Weights of a small transformer language model.
Size: width 256, MLP 1024 tanh GELU, vocabulary 8609, 9.58M parameters.
Each number is 50 + 12 x the weight over its row's rms, rounded and kept within 0 to 99. Layers, rows and columns count from 0. The size before them is the row's rms in percent of the matrix's.

# layer 4 attention value, 256x256, rms 0.0746, rows 211-236, columns 128-255
111:58 51 38 36 55 63 41 57 36 48 50 66 59 54 43 51 57 57 56 74 57 45 50 41 68 48 44 44 45 52 60 52 57 39 58 42 47 32 54 40 51 64 34 60 42 42 64 66 60 49 30 40 57 47 72 47 64 58 57 52 49 40 35 39 47 62 59 55 51 42 66 35 44 55 86 66 58 75 10 46 71 27 45 48 61 57 58 70 66 56 44 53 57 20 32 45 58 28 46 39 28 45 43 52 56 40 48 32 56 58 45 34 43 71 54 63 37 52 42 40 64 55 29 76 53 40 51 48
101:52 58 66 65 42 55 56 40 55 32 58 49 37 53 76 57 32 28 43 31 55 45 66 47 56 49 53 68 41 45 28 81 42 46 28 57 57 63 45 50 31 42 48 38 60 57 45 67 76 33 52 69 40 46 33 39 66 66 60 53 64 55 45 40 68 46 42 68 54 55 52 48 53 57 40 41 69 50 50 47 50 63 43 41 25 55 64 40 62 41 57 43 45 43 38 37 60 58 56 46 62 65 31 39 59 27 58 35 32 58 60 51 59 46 45 29 96 44 41 63 60 53 41 49 34 51 29 50
102:47 49 60 33 44 56 50 39 71 58 44 57 50 31 53 58 68 46 50 57 43 49 28 63 51 49 60 71 58 36 50 62 66 49 53 60 13 32 17 40 63 54 50 48 57 55 67 50 62 46 67 46 60 62 62 56 64 33 40 39 47 59 29 15 56 57 56 57 68 47 62 48 57 58 69 46 53 37 55 67 51 40 60 59 57 42 49 43 30 40 43 50 52 76 44 50 40 65 65 59 55 37 50 45 54 38 42 50 30 54 71 64 59 48 57 48 57 48 45 61 56 55 34 44 32 55 57 44
103:44 65 57 36 62 55 66 44 43 51 66 53 43 59 39 60 44 52 29 71 57 56 52 68 49 40 50 52 66 42 44 63 34 64 53 17 47 59 49 42 69 65 55 47 55 32 42 47 53 53 48 51 50 80 20 39 50 55 66 61 60 39 59 37 47 43 56 40 44 49 44 62 47 54 68 58 32 59 64 52 65 68 39 58 41 39 60 48 32 84 25 44 61 77 66 47 47 44 68 52 42 41 34 51 53 44 60 32 39 64 57 70 51 61 55 35 72 56 58 24 42 58 41 37 38 44 52 45
101:51 32 42 40 48 54 64 54 54 63 36 47 45 56 40 62 65 53 65 55 48 43 58 63 52 37 48 66 68 43 46 46 34 55 52 59 63 36 50 51 51 49 39 57 45 49 55 59 53 60 38 49 64 27 36 47 49 50 38 31 52 37 57 41 48 55 54 54 48 46 66 50 67 42 42 70 35 61 28 27 55 49 75 51 56 76 58 67 49 48 39 71 45 54 56 37 31 37 62 84 54 48 48 19 55 51 44 41 61 72 46 44 59 82 45 63 30 42 46 58 36 46 54 47 36 24 65 59
107:45 53 30 60 57 47 66 66 64 54 47 36 49 31 44 51 57 46 41 58 50 64 29 51 58 51 61 61 47 23 57 41 27 35 51 55 52 57 57 37 63 57 59 50 61 52 41 54 53 30 43 63 51 65 41 46 65 45 53 51 37 43 41 63 48 42 58 68 41 49 47 37 62 55 50 75 70 64 39 62 56 53 24 59 44 30 46 63 56 53 45 47 62 46 59 58 55 61 60 48 51 29 36 66 54 47 39 61 41 51 43 41 50 37 66 28 48 45 47 66 38 46 70 49 46 59 26 47
111:39 65 46 41 46 52 43 61 76 40 51 50 43 32 42 53 36 60 62 37 49 64 48 57 33 59 45 47 44 52 58 40 70 56 43 52 58 30 33 28 42 67 59 56 30 57 53 60 45 56 44 46 53 40 84 56 61 65 64 29 51 59 48 40 45 67 37 64 42 42 57 44 64 55 69 48 64 40 45 56 38 58 56 53 57 30 66 61 68 33 45 54 67 30 60 55 51 61 54 60 55 39 29 56 51 47 39 60 68 49 63 52 54 52 44 41 33 58 57 30 39 42 51 58 55 28 30 39
097:39 73 72 63 41 55 51 43 50 48 57 57 53 51 64 59 57 38 56 44 57 49 44 35 42 67 57 40 43 49 54 35 49 42 51 33 48 71 59 48 64 54 59 46 36 47 54 52 42 44 35 54 36 51 48 44 28 52 66 63 79 60 46 38 54 44 38 42 39 28 52 67 42 56 52 64 49 21 57 54 57 43 50 49 45 87 42 31 49 54 40 78 32 51 63 36 50 43 34 38 52 73 56 41 67 47 66 50 55 56 53 38 53 63 51 56 63 50 50 60 41 74 34 56 47 55 48 56
103:35 61 52 65 81 42 40 58 53 43 47 45 36 60 75 40 40 62 66 54 50 37 60 40 69 44 52 48 35 59 29 59 49 40 50 52 28 40 43 51 12 25 48 61 61 59 46 39 49 28 58 69 43 54 47 42 39 53 43 40 39 43 47 61 53 53 46 38 71 77 50 43 59 65 45 45 55 48 50 60 77 52 46 41 51 32 64 44 33 60 41 37 46 41 51 69 51 60 64 26 42 46 48 64 62 49 33 56 45 59 58 42 62 51 39 22 36 51 65 58 45 71 40 47 48 72 40 39
100:51 55 49 32 55 40 54 47 44 38 56 52 46 32 52 62 35 71 45 49 39 56 41 48 48 43 52 60 39 40 54 55 48 49 33 58 59 30 48 35 44 54 62 26 42 49 37 49 57 65 63 48 40 35 30 60 54 35 59 35 52 53 25 66 33 48 23 52 73 57 61 36 39 63 50 48 51 47 42 71 51 53 46 56 53 53 39 41 73 44 82 46 47 47 44 46 41 59 33 45 68 49 63 32 63 63 62 51 72 35 50 62 59 51 24 48 64 48 57 50 43 37 44 54 37 35 46 55
106:40 52 47 63 69 73 58 44 63 38 52 38 48 59 42 55 48 54 32 42 50 52 33 46 44 50 54 52 53 45 41 68 43 44 80 48 54 46 33 42 54 45 56 49 68 64 59 46 53 74 43 62 49 34 58 47 53 49 51 51 57 52 47 64 51 45 40 58 42 46 24 60 41 42 48 76 43 55 33 65 70 55 63 52 63 62 59 33 73 69 54 40 62 36 61 59 41 63 53 41 45 57 36 31 46 36 30 33 51 53 42 43 54 51 32 44 25 58 66 41 51 39 59 52 39 48 35 39
110:54 62 65 59 46 68 39 22 75 45 52 71 60 58 60 74 56 47 51 31 68 53 36 47 39 61 35 56 43 27 55 65 63 42 28 72 51 51 48 59 46 63 56 79 60 62 59 52 42 51 46 53 20 51 58 65 54 64 64 71 47 54 36 50 52 53 30 38 49 64 35 54 43 44 45 35 57 43 46 46 47 55 69 53 25 39 46 57 67 54 58 25 66 35 45 67 59 23 37 74 49 57 56 43 65 42 49 33 42 51 48 52 34 61 45 46 37 58 43 72 60 54 54 59 56 36 53 56
113:52 54 33 45 53 23 43 62 49 26 68 19 56 53 51 40 53 48 48 38 54 69 48 48 43 43 73 53 59 53 58 52 57 50 42 44 52 26 47 53 52 31 46 56 46 60 57 42 33 59 66 51 29 43 61 38 48 40 47 46 43 45 55 45 48 63 45 36 65 57 65 46 64 40 54 47 30 31 41 54 43 52 55 64 38 66 66 62 44 52 55 30 53 46 30 57 51 40 52 50 70 69 48 51 44 72 69 52 52 59 63 53 51 65 47 44 44 48 52 50 58 58 39 43 32 06 60 22
114:18 47 55 42 58 46 35 30 59 38 47 43 74 38 53 86 59 44 69 54 44 35 50 29 62 57 29 50 57 51 50 58 53 34 86 55 42 32 49 44 52 58 59 38 52 35 52 49 45 60 51 32 50 40 71 54 42 30 60 67 47 58 69 64 64 51 46 49 55 52 28 63 38 52 43 52 49 27 36 67 48 71 57 54 66 45 37 58 37 38 61 42 48 41 39 41 62 40 57 34 51 55 70 63 45 57 32 52 67 35 41 51 60 35 72 38 62 41 60 62 60 34 31 48 61 44 56 61
107:57 67 42 37 51 49 54 33 62 48 39 36 64 34 54 30 58 55 40 59 65 60 63 51 56 67 44 71 48 56 63 62 32 57 40 32 43 41 49 52 71 42 35 51 49 53 58 39 57 41 58 69 63 53 46 53 59 35 53 35 35 74 63 62 54 54 80 38 48 48 58 56 56 43 62 44 36 61 44 42 40 37 33 43 36 20 38 42 50 48 40 61 69 69 43 45 58 53 54 55 44 50 41 54 35 72 37 34 51 64 42 47 56 62 69 62 28 36 41 54 49 40 67 49 43 56 54 26
096:72 52 36 39 52 42 55 63 74 56 74 49 37 48 51 53 46 38 52 41 63 55 46 56 26 40 56 49 59 42 67 55 75 55 38 52 44 28 68 46 62 40 40 33 43 50 50 39 71 63 37 42 31 48 59 57 49 54 44 52 62 56 59 69 57 68 54 54 52 36 24 67 69 26 46 37 46 57 15 65 52 56 61 53 71 57 55 56 61 30 52 45 41 39 35 36 48 26 49 52 43 48 42 69 50 64 60 58 53 32 56 42 35 44 48 29 58 44 50 38 39 36 35 41 37 55 62 40
110:52 35 55 31 65 34 49 38 58 71 79 53 64 56 46 55 27 45 57 44 57 58 57 30 41 51 41 64 55 61 40 52 51 72 61 30 48 35 72 40 66 46 62 39 50 37 55 42 55 43 64 44 33 65 42 26 67 61 54 45 47 33 77 56 55 31 42 52 49 45 76 50 65 51 51 58 69 66 57 59 46 45 27 45 55 40 32 52 29 56 51 51 39 51 58 55 42 29 57 46 52 41 65 47 56 41 67 57 32 52 38 43 59 67 59 66 62 52 49 38 23 79 35 63 69 52 46 38
102:58 74 47 60 59 45 62 56 67 36 53 49 56 26 36 57 33 60 60 47 57 17 59 36 31 51 73 61 56 61 46 41 39 60 65 60 62 53 62 52 47 62 61 64 48 54 54 47 50 53 54 40 60 54 56 50 39 41 42 47 60 62 59 38 51 39 38 17 34 57 69 48 36 48 39 51 53 49 65 43 43 52 52 62 56 50 48 49 33 77 44 60 61 64 50 33 44 35 61 70 43 36 32 39 58 35 72 35 59 24 49 40 51 45 42 73 60 56 67 50 36 38 56 75 58 60 53 58
109:44 48 46 44 35 62 50 46 19 49 31 45 49 45 51 31 73 43 53 44 59 36 72 32 40 55 68 34 35 54 39 36 57 63 42 55 54 35 61 41 52 44 42 59 41 40 49 53 54 45 47 56 51 62 34 56 43 61 45 34 16 42 36 51 45 52 72 56 65 59 71 19 34 47 57 45 26 42 51 43 58 56 51 64 70 49 54 46 63 37 58 25 52 53 57 59 33 47 71 49 42 61 55 89 41 39 50 51 55 59 57 47 39 39 56 43 42 65 38 47 64 64 51 43 65 54 50 14
102:45 37 48 47 62 23 27 40 41 63 54 45 54 58 62 41 54 51 57 27 57 37 71 67 22 48 44 48 52 53 39 57 43 60 33 53 17 46 49 59 42 46 41 38 55 52 50 43 39 46 47 63 39 53 32 54 60 57 62 13 55 47 47 40 43 44 47 70 46 62 39 41 56 53 60 47 29 51 71 49 44 55 61 25 64 22 37 36 66 41 66 41 55 57 62 64 54 61 32 41 75 48 61 51 65 71 53 45 62 57 65 59 48 52 63 44 60 48 57 58 32 66 60 35 53 32 48 24
106:52 53 41 27 44 56 40 46 50 53 39 52 46 59 56 31 52 46 42 37 25 45 38 64 63 51 51 39 49 42 49 47 74 65 55 63 59 57 35 46 61 64 52 58 60 50 54 42 55 48 43 50 45 32 67 51 67 75 63 43 42 47 46 53 53 71 51 68 54 52 41 48 37 26 42 45 58 68 60 37 59 47 59 44 29 51 53 43 33 52 52 45 44 60 29 54 73 54 46 46 46 67 72 32 27 53 54 28 68 53 51 51 64 44 55 31 26 64 53 43 41 24 60 62 85 39 49 54
113:56 45 69 39 48 59 53 39 34 46 24 59 31 54 57 68 70 68 36 60 35 59 61 66 47 30 55 42 35 41 38 51 43 44 42 53 62 64 44 45 33 27 65 42 45 46 37 51 49 68 34 50 62 56 61 61 62 25 50 54 37 59 70 55 45 44 36 67 42 53 55 44 22 43 55 34 43 45 35 39 53 42 18 36 51 55 60 52 62 37 18 65 36 61 50 50 37 63 55 43 48 61 23 47 50 50 37 64 57 52 46 43 57 48 67 47 74 55 62 57 71 48 66 38 28 29 56 75
108:64 78 58 56 66 62 36 59 59 64 49 50 45 50 53 41 36 37 39 36 66 47 69 49 58 61 51 52 62 57 66 55 35 48 35 59 31 55 52 45 45 47 49 48 51 49 90 63 50 43 45 43 27 35 51 39 39 39 46 42 28 44 38 58 41 33 61 67 46 54 62 70 30 39 46 71 84 54 33 40 42 50 39 61 59 48 68 55 32 42 50 21 52 50 33 45 50 42 64 51 32 26 62 76 62 41 57 41 47 41 47 36 52 47 41 65 39 73 40 54 54 47 58 58 41 67 40 42
105:48 63 48 60 58 50 64 48 40 70 54 41 45 71 44 55 42 63 51 53 54 54 37 61 48 46 44 72 39 57 58 41 44 44 30 38 58 60 40 75 52 52 50 44 66 56 32 54 41 72 62 54 42 22 55 56 46 33 37 66 41 33 41 39 43 62 29 55 45 70 40 39 50 52 43 47 47 74 40 51 34 44 31 48 52 35 51 37 58 58 48 68 22 38 63 53 48 40 52 44 33 20 56 46 55 72 24 43 35 46 52 61 53 70 47 50 32 45 51 43 61 72 57 35 49 45 59 50
105:40 41 50 41 64 38 52 31 54 44 32 48 49 52 52 45 60 49 46 42 65 46 59 32 47 39 44 61 54 70 55 28 48 53 34 73 50 29 28 65 67 32 52 56 54 44 76 64 59 60 45 60 56 39 40 51 61 48 54 60 69 55 50 58 55 48 38 69 50 45 54 54 34 55 48 39 47 41 63 56 42 31 48 64 43 36 56 76 39 58 56 37 67 46 47 54 50 35 79 45 27 46 51 39 48 58 39 41 56 58 63 48 45 69 61 39 53 56 50 59 47 80 77 37 48 42 42 40
117:45 55 67 57 83 43 55 57 65 33 57 41 43 32 82 53 63 52 38 36 44 35 42 69 48 41 66 59 41 43 64 55 44 48 71 46 52 51 45 53 52 51 51 61 45 53 46 42 74 42 43 50 36 45 40 44 49 49 68 26 34 46 59 47 50 53 65 37 62 37 36 55 65 54 36 56 47 52 59 34 58 53 52 64 41 58 65 47 42 37 32 38 52 38 48 40 48 48 66 27 45 57 29 64 40 50 51 54 53 55 41 42 48 50 61 61 57 64 58 34 46 48 51 63 42 47 71 40